Part of a small language model's weights.
Architecture: RMSNorm before each block, biases on query, key and value.
Training: a variant of SOAP for these matrices, 3418 steps.
Each number is 500 + 50 x the weight over the matrix's rms, rounded and kept within 0 to 999. Layers, rows and columns count from 0. Numbers have three digits each.

# layer 3 attention key, 256x160, rms 0.154, rows 125-127, columns 0-159
485551513536530473528464451481489506460482476517566530551567480570542481499474531494491527583472544513426461460498504524475423531546512458447532562437440580455526530515526520446593522559581394512584520533469487488535506490599532523488435454487651427499577555452560509440473551474499398486482462492538432480445476522525531448532588558447525499524521428514511445563499503492551577566465554416519527466557493433569467592400534467504433469526505461459507465518400583433457467591493457
515547569488513445437532578562515534550479455622491497510576500512556498475524367528560536492460497412532581486488406474533398530466492468568601528505496528572447375488522635456443528453607567486531488489493474450495546552427492445475477472490526443522573543443566552505454467492492418486542490479533464544561463423483435485515421454563526498524500464479516548416449584550472508542511431486471492514451510565554562499467474468524484517478521491424504520488552484487486341478489468
425422461426566505504473458499438545513519440527501479445492544557589373481512493467505471480471541453599519477459446588481511568390482456500463607503503457491520498566517540528519569627488588531456482614494484533456432503484618616507508510469521440397521486545633553463588475497426410454504509529477508407536533474503489569527554469516477396491528504576498465482476550517470403539515457471528563429541512512524412513564504530570435557460480593402497455460502436410495509494545553
# layer 3 attention query, 256x160, rms 0.155, rows 126-127, columns 0-159
453411469524473493523494572453508469535520496535538496567486432536430421488466457515498502398478526512533568431477555564527496541500538559482544453531557450354502486483539509512553476363444523491549458493412481520555510482502487420538488440597524456514541445513434508543467500437561416554549458527584536459515533484514466402503511470460512562555513564514503533431430533434463647429460494493409601552530549451590491568520538527525394495536428497474613543512567446488534438439537527
483458502413544407586647458550627439450535572582505475472617532512515564527544518503481517459521459613462478478605432536539523519399536482480568458395423557457493614437562549537452474486492467506466493464447566518556460456546494577497441521575483534451385450406509497488463543515584573489569596456537506420488447499466608429614450537452551536416461448535515431408535527508535473488477499506450454436568458548499493456500517603454463449573506493551555447443394494493519535511484454
# layer 3 attention value, 256x160, rms 0.153, rows 64-81, columns 0-159
470544558546512448452467554465547495459486587501499524527490475353502464536494544522435516488474525544506509454542517440432497563562485480545505535489449499430566480444526420508485440495527492505449558445450484474474517458477484489438536417455457508444461471473564516452546471428575539535490462481542537467451487588493321427456444491463507575464501520521516561536472515438506476516515592522482520487499463501466509551504563447550458456532548499493468520594499486492492545518541462
508472461489451481482517499558498544482479623465468502485582470495561494435603532524527369562560524428518526436527553531511530600431532500530530546514581513551483544470532472512432433493505524530596530474538538517476462472600492586479520405497516516590531531493451567512462613477563478453497553559434514514421489443434507537565622444535492527519461580473563476469512564596471478540455472498479433516442568508462493488577494473480495440400528496586551531487572545619535578507459530
527504547454545457595501599458616542567418413510437497546472580486514533550456520506465510509385501562544528533441503554502543532602501535451523536515547439483467518525588496562551589422481510559433502467530544549547543425475525498499472586468483509525536495464546516452517382563461631432467478514536529441502464603540509475523538483491367519494474397536559626526557509508500493569442437545580513494554519493559533447462464496543472516429499504494484512514539489569445470557525488
494526484478439487493549551489517510479429496542458502514505491569556512520502630453529542471535499431566518525508565584554512475520523467551492555509397439508489470531548466407560507502559587534526445508477534475481557541573479540542473469510396419571530461558531517438481615465523429488464505509545473535504497454528518510498476543442544546453493454518483532477426528527491522496452462495533538579467540561562534471559424432522501448488448536501459543473491571521511460508515611
417560469473493474507444527473525527473508515513461459474524458534447462496441539501424512538532556521525511532462451486517464517578419509449592476450534447561559425519499550476489459542558582482514519438492476499459490585530520521560526482479545396551455499507475448539469428461587477425460562496529495515501534466585485452604522489535536464600492495554587479537483362488462477464505530538489541538515484545521497488462499452458434546509486432511508526508548552565542432451498483
481526438498522497386468557545568470465539471489472482469514551534465574421458472498570530505484587505513530525422487502442419456488535591464414544501630522525560452548522431467534482419445472508481557456648542558449519409453481477503520439597470591455496486504523517497442546504512555503479563513508458539383521501534458475497490498465496530546468486539441507446503606548464500489498472571503447553399449485454527625542449589458483421517525491424591525533475499546502562403418445
478559566525577530561560524455550470528495494456557467503561503493513488467445500478594415517512520524522589526481500468570586440476500560502622525542518397484467510506532479557518523500542571520442393547532600484449492483513496514462537538467464509546571592471505493452475551591488450437465464577554422362443502489505556449459513618458524559444500432548468509517551502505489523454438506499550491450465481420483492536536494398516469495426431525552494431552479453488475522490470487
464503397484486526548476489445508483478458518509490512560485461529540467418513451445513494531551480476546453514548449515521506481516502451477618416454492554497525473491552541465437463421512566445432484501471474464471524594432428472444495570557533485492527485550446502450530428477462584496458487531530554520571565495525423519512504478507440483529469559439499466486478439465445509508452414494403536524410549469542512509528470542612519519563526446559525508447492568529485563541522485
513486538583493424634534529519526454552547516587457485446498457503453516578543473433571551523462475556510586492528494545481526456534434557491536536444561529408451538527483471518404545559476424476545508542441473498456480585610495484522514513493533516436440476503465554524511611475560539563508457406527456464447481456547495412479448545501575506526427487504503512557605462510590530530577503428494417531487505398517516563445464465423540552486541531545540503514526476481463424546516501
509523471543535525467473460471540464453575488552473500468508496515566540545543510461480433496443447447491468546490537464421465443501547525458483466558506483557442510473453509456498551564492560559516577513586528399520523549474526488504448486610518458419572470526586492450513458496515515584483533479604460573469566505527442481513467477628526596498523476481506458507617508532466519526562545509508568568588551450398477434524454524448462458513503527474537534441373504506491529524479360
453445524504439565502487564466482506547577416495472473554552541504506497396429597484456540487512513573510465480579476544590444467501484479450508561551493582530502569517509622447476574485505534446510524508506461493549486483488597530419488490540461562482466504532475447496462419553462441502508503471523462373476472530541550421481531431488580484513423474514519532533487504441551511519481535567520418470571463564431470555543441557481456543575570536422496550578481531422415463529464501
479443462568455465444490521546410494570579507488499501504513448498529541493510528517532383440535444480484575476530578509532511509496481503583449366459588532586500511490505440538515478480555434391543425503478522410480525498509526519484432479478491524582403517436437469556472408439575481440502490502518495513561556581449494511593469419567537505487495519423456481412515457512416422501508466519556436530529472520511502461590498494468472483475523527460454533523487503536518486453484562
477543500454543572507597477526517525497500354507489502558555511522518550536437519462500400424536521430513574553520463493573561522401568496514592614607446500552508505545450559426456520548503602435468510426502431482526531485506512471523493550480440454501571478510564550476562537473456464509497563597566421488564532460527566535507504463433463568530526506459496497463473532488542539506587528468453544532559479496499537531534373510548475478514508544495659483555488521462483441456527558
487540523464433567536447471566485472443509415488413521519413481478483542525490516513438542575464515533582510465523488626471522508470508552402454491513498496392509526505492523610576544512447504481502520464455585542490424486512524509532549594525456523487435538522591546472447501466575521476469544490445547477435486476468530490436533573511492512632536505512521569449538470474484476520437460440512488459472469420465458518487477584494514441471519433438531512491464497459501543541511496
484508489466488471424519513541479535492551485453550490541482395468454513520451494538494581477559460503412438570559475457570558464496488552514544504581429473456525525456342553501418514466491576499450453519567514497425479510457449512538497450535534459495484448495615500423501486447508522490499470453560508420501599426516508514534481509499479591523496508500421475456482497440491559500453469620380537542506502541511416481504510481500585478468526497516472486398493523457512512446495535
540578513550478466430501457408533602501469543409597494431537505524412503504464532490494481497499500492525466492553469555477560461405610563562474556599528503493467484567446518473585594421510460442517564602516487483519519530567541484506488531600480535536504615462556519478481567568487481497566587552499480496483397529469590524435495470518514523480480502519468561611505482556480513515504589485604448540542576609556534445461421496453511438527629438494495528466572460503474458462484472
496488507539498548563499440447433524503436491441499531494469485520502463493604474535514540485458536441452506544464514486450535497584410485564536522530546488565515469443588448477481491361479532527584488366479528527468473498529524469520562520556480528481527499410417479555469506461468587547554407459551591488505409514470459465394447495468430453463549537464531474569488507523609518528439550513537377540503532448544550490495485516429475497472418598511456525537434533399432477439535482
488539504457558539463535514498552539504522538498501547482485542557448511436519473490573529459505489516475566533436513497507470519463488550585485567534491528497460524503474458475578401459505443431540563563524515455540492486508532541548533458497458447498406517547470534533560497402481484496511514494459485492481515541496480526478541544516541460455560570497528518486511481577501472427512488536454469504415431566501583518516559555539461504514488497536532443432541466526497556525507524
# layer 3 attention output (transposed), 256x160, rms 0.143, rows 64-81, columns 0-159
485482494523552415542458476531475478560475507479427568486518515558511539494473496537576499566544465520492527515494530506560528553515479415522471480538548469623460558513478531567517568465500511504540525477458517491580490478452524498567502554516543553527488498522477492531502515478423506477512503546418514545570548416468645563581523436513493414488481444471492396436523500538543521508510428519464405466549426498405542393436499510365504491477475456520513425485472531463589526549493555
440544435525538534515438580394510476552455422442526518475509481441396482520427480457463606421516480462468420555553474503531520456563473534437444512446409508500437488469465472550601557515503428443441463524444493609594466520457435416476457556538494522439468483491444461459477422509451592535490472470519537583518450551546509504438477582471472533472441448493441515581513486361570490555489602513495521527458530469553509448519560531539435487476522429444399473467512459387468468530482479
412466510555552518405448420492383530320516497556562523434530443473625535441470452521538488516523470442550575497533458471482426477472516456518458471491533491475525496418448531416461489463513516403618486525409459525461505453488572560487519438532466425517560524464534424488515471480551379533486515553531509499400473452470518426399531535524601434510493549551459438356467505495517512501543518508464491441529441505465549578522417478420518449545577511541466560504488429477570557409464531
535488484529488542522452483530482475465517439474577464502470470453532517495531404477488436481475552534477500595457512519479478546465498505487489523492578568486494492484482631486498524494456511528483549450359470480523461480471495478479534467556533568482470613479517527498486440574487504448576525542477477444489493562575532439491407592434438455540461486528528521558620514471477482562532513528544497533588505497467500490480525532518488530530606467433494527491628409493476553486455473
482509584432519470521532481534426571506537495465501536437444511472542586460527532536592514458477432541436409516503485478566505546515562541558440524580374541433475493450485531468516498479455461535465479525530389478516480381479517471557540509508453544492530527518555437477539539603528498527554412495497450462470478493367480542431539501414478537416486522387508537494506494558533472549476487564548565411552449518525500415414506555487524393486576507511470509533478469484461490547495562
435436538618485545557501497480500471511440525606588477511478471485487467600479477467436619516549494454467390446641450467557565497376534461453509426568493583495447556451507511527511507583525517439470476547376580580438517530506579466524449560596423493521476468534491519486478509341564464520492520526515533513571482491428550464478471485553502530398516519557481478525465536401524587513514546486502492492544523493452465439509476390501450546470505535468393491487500567391511498618554575
462448431562493494483448482521380507496498470485449489440418474589481541512536465534425504464502518546496465478510436557426432508461518466511484474476522581465533484432569527415576499494449394510588553512521454473619521503522579460503492459601431413505476479567504495499467488530533552552469434456467550568469515493497442562350471425485519486524526520456559548472533471380550505522516540509516558589601454478541539506504464530453440487575568478491456517465561540551434463517534563
538505555516498461527489499491503513547524509521465507423509515475542550527537511575552483517535587464533540409446569514508476559349475600544427557440501479522522482510458490475515506530525459537521412486477530614503498522521534517550485490465441580533477486494535446503422575547517510465543493445458505433455436491489479470550398541416439471565477440516573451507488501558483481451552614494575523513512564446483518519525563516493528439380483514487459529544393497532579531477394528
578488518438578546471442515505560575490492495499527503574495534523432527431477475509480533482480541578518533444581557487448509564422493457490505530593485541537521471523592442517551409466532464457439480477544512476509460457493426555456529516468415462560463624412440483524452490458385486502446519538501493586591484519416509572515502441434624485434500501448569526433499533569451414441424489531453560431402506617551528520539549523526457525513492557515427460423540475526484504483622549
426507546477420481515505496509552491561395571426476512552437516503508450471452507490515620541503526537452497442483482402516499417525598450485513484466473465468522442516531522513517485530573431488537502491500459557506549485602445478547503525480546561461478477469444494531436505535498432440505421472526492439503484475473488458489534527489466492495432510445548511488487505477521513587449377567483475510489453552537440481478507512587539557541496552536426488446584533556528439532487503
437555462519543522489511488548516479448464514550576500484503531456535497507556443496449504492499447462525418503513449509485552465467530518499490468436498430485484456371505506505503394494537480522563551557473514503493498448529488483496444531508532480522597546528581521521519546421533435490509504445435486592515537579479410658497539609478574529513620484366433509486502521481455546541528522441485604477478546475503493593438472459561579563517499520485524438494539461664511518533485515
527534574502435555560535473533488437510519499504530510476586582448478494474479511512505554461575518548466501492397391464574487539572525512429480579503504472404459470475501501512471594519429552597433575461531510559551472407526501454481555535416498500416515431487606535476470473457445566482462554542483588509517488498516497482489553584423461501480502540540528521556421448440528537456479567474448555465389592560469496502491583455569528523453471518491469476473507445430446508519478439
571470469563440496429440544499484446492488552536512495447433469522524493492514494536555498471543561531519450482568481544396466494493531545491537469537568511472556479475556511526492479474415462604528451599488537492462586398514498524576424494544431558435526539478394539508451526559552566500563496542564509444500461464621530529527438603524483395523575534568507491519508486530438433606428543440610544559522510490532497551475566500522513519530520508483445510470532495635440513510496463
515439396463585477468581572437484574489462592574584418416531481530492471508513469478448471482550520408475485616516507458534557511493490485502468470502482496632486506511528524461463488502542593510472475474474408513457534550482497604482518475486525519536522489558448480549478503542461523610512413501515486453494567505475496493518526462529589495488369529479478430591573490563481531526517499471520587504467522534558550569565447382477469548548452506500439461488424454442453492441498526
490486541432530508573484479523544421458413534471473502434440539504463508515520491548482442568473570589479546468451512503471451520545480479537501499453461475511448478567561474552626488535485440527516475461479473489534527478505536477500427571540462555485592544521417508451611533555429526547488524467449492506484544552487507541466491491496479439545566488506600574587474517586471444495527477410604514573556515476461438436439431536617457504525454549414492439555385525577452533574444457
453443483491490535512606570580450432508376445473508492611487527530579468478435500520484450511466490535530442546459444458485456415435489500412427453510510480493509444514481448481372544495457503454431572492543532441487444471530465516453437578512542486406454490544401471453496399512499473490577474454488519482488562497568484474442511501543482462530473405475465515517555484513493496509530432404436598536515371483563503513591535547581474576458522465499549440488527484490480444479548500
511560447523548491522498548455557419491578498477529450492559532504452529498546566498533489574552511462547632431570448520514425525422454562369499501471524578495409525480489425442455458498472511449485529490457507526554519408460531504508389535450568523535482509556538518565503525470523464459471583640440515596445571456589521497534503490495601537503442499452487577404446525463498502509469533473398496541475505422478559503485583541486475461508504487505533454514548475464562640606538524
528448493551505430500487486548533453453481479574470436526476503448541504574512534500489524495604450477507446489538524528459479448455525434400501499565488542400478521495525540480519553517496517531366491472538524561442476534532478461479451485440562469493509474464528445479444562504418624504498427530485471507578507465522519454518419413545436522494518494527463492502501518482531454549479511465471450481570491485486515500520499494482505410463453475491543539531442590430444421507579396